{
  "d_mlp": 320,
  "vocab_size": 615,
  "positions": "rope",
  "rope_base": 10000.0,
  "attn_scale": 0.177,
  "init": "normal",
  "optimizer": "adamw",
  "beta2": 0.99,
  "lr_head": 0.00562,
  "decay_shape": "linear",
  "dataset": "wikipedia_en"
}
Each number is 128 + 24 x the weight over its row's rms, rounded and kept within 0 to 255. Layers, rows and columns count from 0. The size above them is the row's rms in percent of the matrix's.

# layer 7 attention query, 96x128, rms 0.0849, rows 26-31, columns 0-127
size [148 159 164 155 145 152]
[[115 149 143 138 121 168 112  68 124 107  72  96 148 152 111 121 129 154 140 136 130 147 127 113 161  95 129 125 141 101  86 118 131 130 119 108  90 137 125 108 164 134  88 130 163  82 119 115 108  69 132 108 115 102 102 118 133 111 127 120 163 120 143 149 121 130 122 143 124  98  85  96 160 132 154  90 151 158 137 106 125 150 127 161 148 102 135 127 128 141 134 124 126 116 140 131 157 142 140 119 113 121  92 109  80 173 154 141 139 180 116 131 125  75 116 148  92  88 166 122 168 178 105  98 147 112 120 143]
 [117  93 147 111 125  74 116 153 122 130 137 166 161 177 147 100 133 140  88 102 102 127  88 113 132 150 132  65 159 134 147 140 142 120 139 146 123 115 119  97 122 112 163 149 171 149 109 139 172 122 106 155 168 119 107 102 153  97 149 127 128 125 129 116 122 171 142 102 133 153 113 130 128 104 104 100 128 136 129  97 162 127 120 121 154 117 125 135 138 160 120 103 114 117 105 165 139 149 137 136 152 120 146 125 142 168 166 159 149 147  59 120 171 148 140 140 105 126 146 121  65 120 176 126 132 144 136  87]
 [108 107 129 169  91 132 128  95 152 150 118 152  94  97 106 129 111 148 108 118 122 154  81  97 132 143 130 135 162 102 130  95 142 104 135  92 139  88 145 135 152 146 153  89 128 150 142 106 118 113 113 129 113 122 143 162  68 127 118 147 151 131 120 121 137 137 144 162 169 158  84 105 153 130  94 104 139 111 106 130 108 116 126 109  92 127 153  85 107 182 135  78 105 150 158 132 115 117 131 176 141 162 142 164 144 119 145 113 130 146  94 160 135 124 101 162 147 100 161 114 140 105 102 177 143  97 144 126]
 [110  81 127 140 102 131 167 107 144 117 107 104  50 167 108 114 105 123 150 118 144 189 162 135  88 104 143 125 135 116 111 152 116  97 144  92 142 149 156 123 147 120 130 137 127  98 113 109 136 107 148 145  94 143 113 129 143  81 109 107 107  99  66 102 101 140 124 101 130 135 133 100 152 140 145 121 105 164 102 127 144 121  99 141 157 121 148 165  68  89 117 120 120 105  89 132  89  99 135 157 150 102 138 121 107 154  89 119 138 125 128 111 137 128 121 116 104 148 109  97 162 144 146 149 144 137 117 155]
 [132 125 111 169  72  85 125 150 154 115 134 148 155 119 130 152 168 132 149 101  84 134 139 109 119 116 160  91  88 144 134  95 100 117 127  87 116 145 133 158 138 122 133 138 100 129 135 116 172 153  97 134 116 136 140 178  96 126 125 134  79 131 136 124  58  98 141 106 121 138  80 119 128 136 156 100 160 114 132 155 121 183  95 130 160 121 111 109  93 129  95 177 130 119 165 123 138 177 146 126 125 138 129 138 120 134 120 165 121 142 114 131 142 118  81 112 128 127 137 158 124 127 101 128 156  79 127 151]
 [126 159 108 171 146 110 171 123 176 133 152 150 117 137 139 108 121 102 141 162  91  76 155 125 139 123 153 152 103 141  78 157 151  95 104 146 136 169 114 122 115 121 115 123 131 109 104 132 117  95 162 149 115 123 111 151 166 154 105 137 170 186 113  99  85 135 124 137 150  72 140 161 134 110 131 121 150 121 139  71 111  99  86  97 132 149  67 122  98 127 102  93 140 136 144 144 106 125 129 125 139 141 151 134 133 130 124 151  92 134 166 118 123 143 104 125 125  98 173 135 119 117 100 116 132 116 142 111]]
# layer 7 attention key, 96x128, rms 0.0849, rows 26-31, columns 0-127
size [139 143 145 146 155 147]
[[129 127 123 123  89 133  80 126 157 102 148 103 161 139 153  92 114 152 139 135 103 186 118 159 113 121 101 138 154 129 118 146 141 123 125 113 140 141 127 120 149 130  90 157 102 118 127 131 130 144 134 112 122 131 116 151 125 152 122 154 209 120 138 142 168 142 100 158 130 179 123  93 134 179 120 104 159 151 145  65 163 171  93 144 141 108 104  93 122 126 125 154 165  97 117 148 147 118 134 133 109 145 113 117 105 133 121 123 132 118 150 123 146 122 127 132 184 122 147 126 144 179 120 105 128 134  58 138]
 [ 97 117 158 150 116 104 116 135  97 126 119 147 131 166 148 107  87  97 129 128 137 147 122  84 101 152 115 108 132  94 150  89 143 126 132 125 131 146 129 103  88 110 121 204 131 121 124 152 115 100  95 120 116 117 119 103 132 136 158 147 125 155 136  99 108 166 167 107 124 142 113 112  73  67 131 106 111 105 173  90 126 149 119 171 123 133 121 140 135  86 156 120 145 156 127 130 161 149 125  93 133  97 138 118 138 180 130 106 122 102 122  86 141 125 104 128 158 153 144 144 101 141 147 142  91  90 164 127]
 [118 141 137 128 120 122 106 142  99 139 109 141  78 133 139 101 119 100 112  92 156 140 173 104 120  97 149 104 178 114 136 139  79  93 135 153 131 111 146 121 159 145 143  86 115 116 141 162 153 121 125 170 137 144 145 143 116 105 165 157 236 110 109 119 111 123 119 144 127 134 130 122 133 110 102 169 122  82 112 139 137 151 157 147  95 138 156 144 117 139 133 128 121 123 151 140 160 159 114 133 124 138 163 152 175  81 112  95 104 160 142 140 107 117 137  94 142 134 135 151 144 144 111 128 144  86 114 125]
 [135  87 124 127  92 145  87 121 122 108 132 135 121 135 135 121 132 141 144 177 134 174 138 179 117 129 153 106 123 145 126 144 116  99 105 166 123 101 138 149 150 111 134 136 140 139 102 113 118 130 130 172 113 114 136 131 108 112 119  75 116 106 113 106 103 189 127 134 133 140 160 144 153 151  98 138 101 173 100 124 160 117 143  93 170 169 100 172 115 114 120  98 134 164 134 189 131 122 135 156 127  85 119 107 137  73 146 109 123 100 135 121 163 109 104  88 137 139 152 168 152 130 151 119 134  94 157 158]
 [155 135 122 139 142 111 117  96 105 125 132 143 126 113 154  82 186 123 120 114  87 111 125 138  78  68 158 110 147 143 176 163  83 104 122 114 129 172 126 149 141 101 129 122 137 117 161 145 125 120 105 149 111 145 122 121 144 126 121 156  82 129 145 107 122  71 182 147 135 133 165 132 158 129 135 118  83  99 142 143 157 212 141 110 138 136  91  99 134 123 127 139 133 160 115 143 139 138 110 137  96 128 128 111 145 147 126 117 147 124 119 164 167 128 134 109 130 143 116 146 105 124  84 110 125 102  89 129]
 [141 116 143 118 125 104 155 139 201 115 113 108 100 107 124 106 141 148 123 138  73 102 155 128 163  79 177 120 131  94 107 138 119  92 111 140 158 163 121  91 106 106 137 113 156 108 117 121 123 104 141 186 120 116 148 126 102 123 123 155 149 131 127 142 134 165 116 118 123 135 128 174  94 103 114  78 170 132 161 124 112 139 129 100 153 138 108 136 117 158 143 143 147 138 146 131  89  76 137 137  94 132 150 156 113 177 137  85  90 139 164 115 140 145 166 125 120 120 135 109 124 123 121 142  91 139 160 103]]
# layer 7 attention value, 96x128, rms 0.161, rows 0-6, columns 0-127
size [114 109 105 110 107 116 120]
[[110 148 138 139 145 127  85 124 109 121 175 120 148 125 119 100 158 121 150 127 116 160  91 110 152 131 163 179 128 122 128 144 132 110  98  76 176  90 140 119 138 147 121 103 136 131 154  74 144  91 123 103  99 112 144 110 159 109  78 138 112 125 140 159 119 133 103  76  98  96 159 142 126  93 111 132 122 127 101 103 120 121 112 104 115 159 120 122 107  80 120 111 186 158 131 114 126 144 150  80 120 140 102 137 143 140 126  96 102 140 109 172 108 142 148 134 184 139 148 127 121 158 135 139 136 115 101 166]
 [ 91 112  95 123 105  85  81 161 109  80 103 112 168 142 161 149 110  83 153 132 151 117 152 149  92 136 178 151 169 127 132 106 116 117 186 101 116 109 121 172 108 153 137 117 105 129 135 131 161 117 113 104 129 139  82 130 124 111 108 113 131 148 156 129 122 120 128 178  85 137 149 156 122 135 144 104 138 150 122 141 160 123 101 142 129 149 114 124 130 120 156 157 135 114 164 101 138  85 106 118 145 130 139 134 157 144 112 141 152 139 115 105 127 155 188 151 103 167 109 125 163  96 153 141 165 137 132 145]
 [104 126 156 113 133 150 179  95 149 138 107 132 153 115 136 119 120  61  84 105 128  95 151 168 179 119 124 168 145 122 141 149  68 126 135 143 119 128  78 141 144 152 134 141 139 148 109 149 126 116 103 107 156  77 118 115 180 145 167 129 147 144 102  93 168 127 104 177 112 141 138 133 152 104 103 143 122 105 139 143 124 112 123  99 139 131 101 131 124  94 126 111 170 130 133 158 134 106 101 144 136 141 116 149 162 133 165 126 136 139 115 173 135 112 127 159 144 139 139 111 119 132 177  86  92 107 133 120]
 [110 134 128 148 156 146 114 146 133 111 104 110 130 147  80 155 124 124 152 179 107 166  73 120 101 112  98 109 150 117 113 134 105 100  92 137 145 153 124 170 137 135 129 132  86 153 150 132 113 129 131 114  88 107 128 154 146 138 131 139 145 107 143  61 106 124 152 131 144  86  84 129  87 126 135 128 179 132 140 152 147 132 134 120 155 148 125 133 111 156 119 124 186 138 155 141 133 157 125 124 110 106 161 131 160 169 138 151  99 132 113 138 117 129 129 112 126  49 128  80 125 112 154 100 148 107 103  92]
 [110 111 173 143  97 134 141 151 109 156 146  91  70 133 137 137 145 119 137  79 144 136 118 123 105 129 139 161 140 132 130 114 123 151 157  79 153 176 122  83 179  97 144 160 175  80 149 129 160 137 165 148 143 122  85 165 153 150 149 154 127 112  73 129 118 122 126 108 129 149 112 146 138 126 128 150 131 112 107 137 109 128 153 175 133 155 105 139 131 170 139 132 176 119 122 119 120 123 128 151 158 140 110  89 113 136 145 123  87  95 151 145 155 120 134 128  87 101 143 146 140 139 155  83 130 127 115 144]
 [ 97 129 132 102 170 119 123 153 118 112 112 144  78 167  94 100 129  92 168 142 139 140 156 127 137 100  98  90 131 144 134 131 189 123 120 162 120 121  81 138  74 110 109  91 157 141 117 118 117  55 130 136 147 114 135 146 122 117 102 143 115 164  85 135 119 135 145 167  97 137 182 147 131 142 128 147 122 122 182 109 157 133 117 145 101  84 103 120 125 114 126 147 139 121  94 138 128 112 120 132 106 127  85 113 137 124 127 157 110 128 100 105  98 144 135 110 118 136 118  94 134 157  86 120 163 149 103 109]
 [115 137  86 148 141 107 141 168 103 148 109 136 141 120 142 133 116 116  50 145 110 138 154 141  98 129 138 121 130 129 107 131 150 149 170 113 158 103 104 104  95 150  90 130 124 145 141 105 134 146 101  74 155 118 123 147 137 107 132  78 114 108 178 125 153 143 126 140 116 142 120 136 126 117 119 115 116 113 154 143 105 135 140 109 120 119 150 126  58 162 122 107 158 162 167 139 103 109 109 176 138 121 130 110  76 133 148 118 126 128  97  95 115 118 124 158 141 100 166 203 116 153 129 102 160 144 131 133]]
# layer 7 attention output (transposed), 96x128, rms 0.178, rows 0-5, columns 0-127
size [120 110 108 111 108 113]
[[133 120 122 137  78 115 154 100 139 179 142  93 127 124  88  88  87 112 110 137 138  71 138 122  76 110  86 157 130 143 130  57 129 109 128 142  79 146  91 119 140 109 140 134 149 142  88 104 108 127 142 102 121  99 196 137 120 136 129 119 115 118 128 129 114 113 184 172 144 154 130 120 128 128 159 141 118 110 146 153 115 116 143 133 110 139 120 107 161 155 108 110 120 118 131 143 116 103 112 143 139 129 132  94  94  79 137 120  93 112  98  79 122 139 142 138 116 108 114 155 123 142 132  84 111 150 125 139]
 [105 141 125 159 157 130 143 105 150 154  62 166 119 129 151 136 145 147 113 103 139 136 114 108 164 116 137 174 148 131 169 145 175 128 136 161 130 165  87 111 107 135 121 102 118 166 147 124 111 117 122 107 124  87 148  59 118 104 119 139 151 118 144 154  82 113 120 171 140 137 144 112 120 138 149 158 105 124 125 144 104 110 138 150 172 143 103 143  91 162 121  99 155 144 137 142  99 132 179 122  95 115  85 102 142 122 112 109 154 134 144 151 145 168  68 155 134 122 123 153 151 137 108 126 142 121 142 122]
 [199 105 119 147 136 109  85 121 144 147 141 151 121 151 112 126 116 126 138 124 150 121 126 125 119 139 124 135 175 145 139  96 151 150 136  99 116 140 133 124 138 167  90 115 129  73 105 158  60 153 106 169 123 165 130 145 122 121  89 148 123 116 139 139 152 177 145 136 108 108 158 159  95 119 127 166  85 140 105 125 131 179 141 157 174 132 124 153 145 128  96 110 150 129 162 134 151 107 139 163 117 114 141 126  85 156 133 107 162 148 103 152 114  95 152 129 112 152 129 128 129 115  62 142 128 120 138 122]
 [183 171 116 111 141 142 136 132 124 127 121 143 128 159 148  92 194 130  91 105 125 136 155 184 100 156 104 151 168  98 167 132 134 177 139  92 146  89 137 142  97 163 153 154 149 138 114  92 147 160 123 130 111 119 186 100 113 136 143 118 104 101 107 140 124 128 135 150 116  97 138 114 139 150 141 117 118 114 130 128 145 106 129 108 157 124 106 135 162  90 163 142 106 139  91 112  93 151 126 136 122 143  99 179  93 134 128 138  82  91 137 111  83 134 133 117 118 130 123 127 153  98 148 103 138 138 145 115]
 [139 142 148  92 145 143 138 114 146 132 140 141 187 104 111 108  95 103 109 173 142 160 156 101 143 125  94 122 112 139 109 113 132 126 164 101 147 132 116 126 169 109 156 128 140 167  92 129 111 101 119 129 119 152  73 111 132 164 113 117 137 124 116 147 103 150 171 106 127  80 134 120  70 169 139 109 104 116  93 123 151 123  94 108 119 134 195  97  78  99 128 136 137 140 131 143 136 130 128 141 102 151 119 128 156 173  80 132 119 105 125 138 121 140 167  97 102 107 111 126 128 146  71 120 131 116 140 151]
 [125  61  90  98 165 160 134 131 172 158 149 135 122 101 171 151 117 136 129  99 146 120 158 140 112 145 169 147  96 126 131 147  76 145 147 141 134 126 127 102 171 149  96 154 126 141 168 151 165  97  99 102 118 148 171 123 147 136 150 125 133 113 173  94 126 124 134 124  84 149 129 122  96 112 120 122 132 130 161 146 136  81 141 114 136 120 107 114 140 126 117 119 116  98 166 176 145 130 157 133 131 108 126 119  67  72  93 122 121 105 113 163 153 156 126 136 171 135 129 132 122 133 149 140 131 139 138 104]]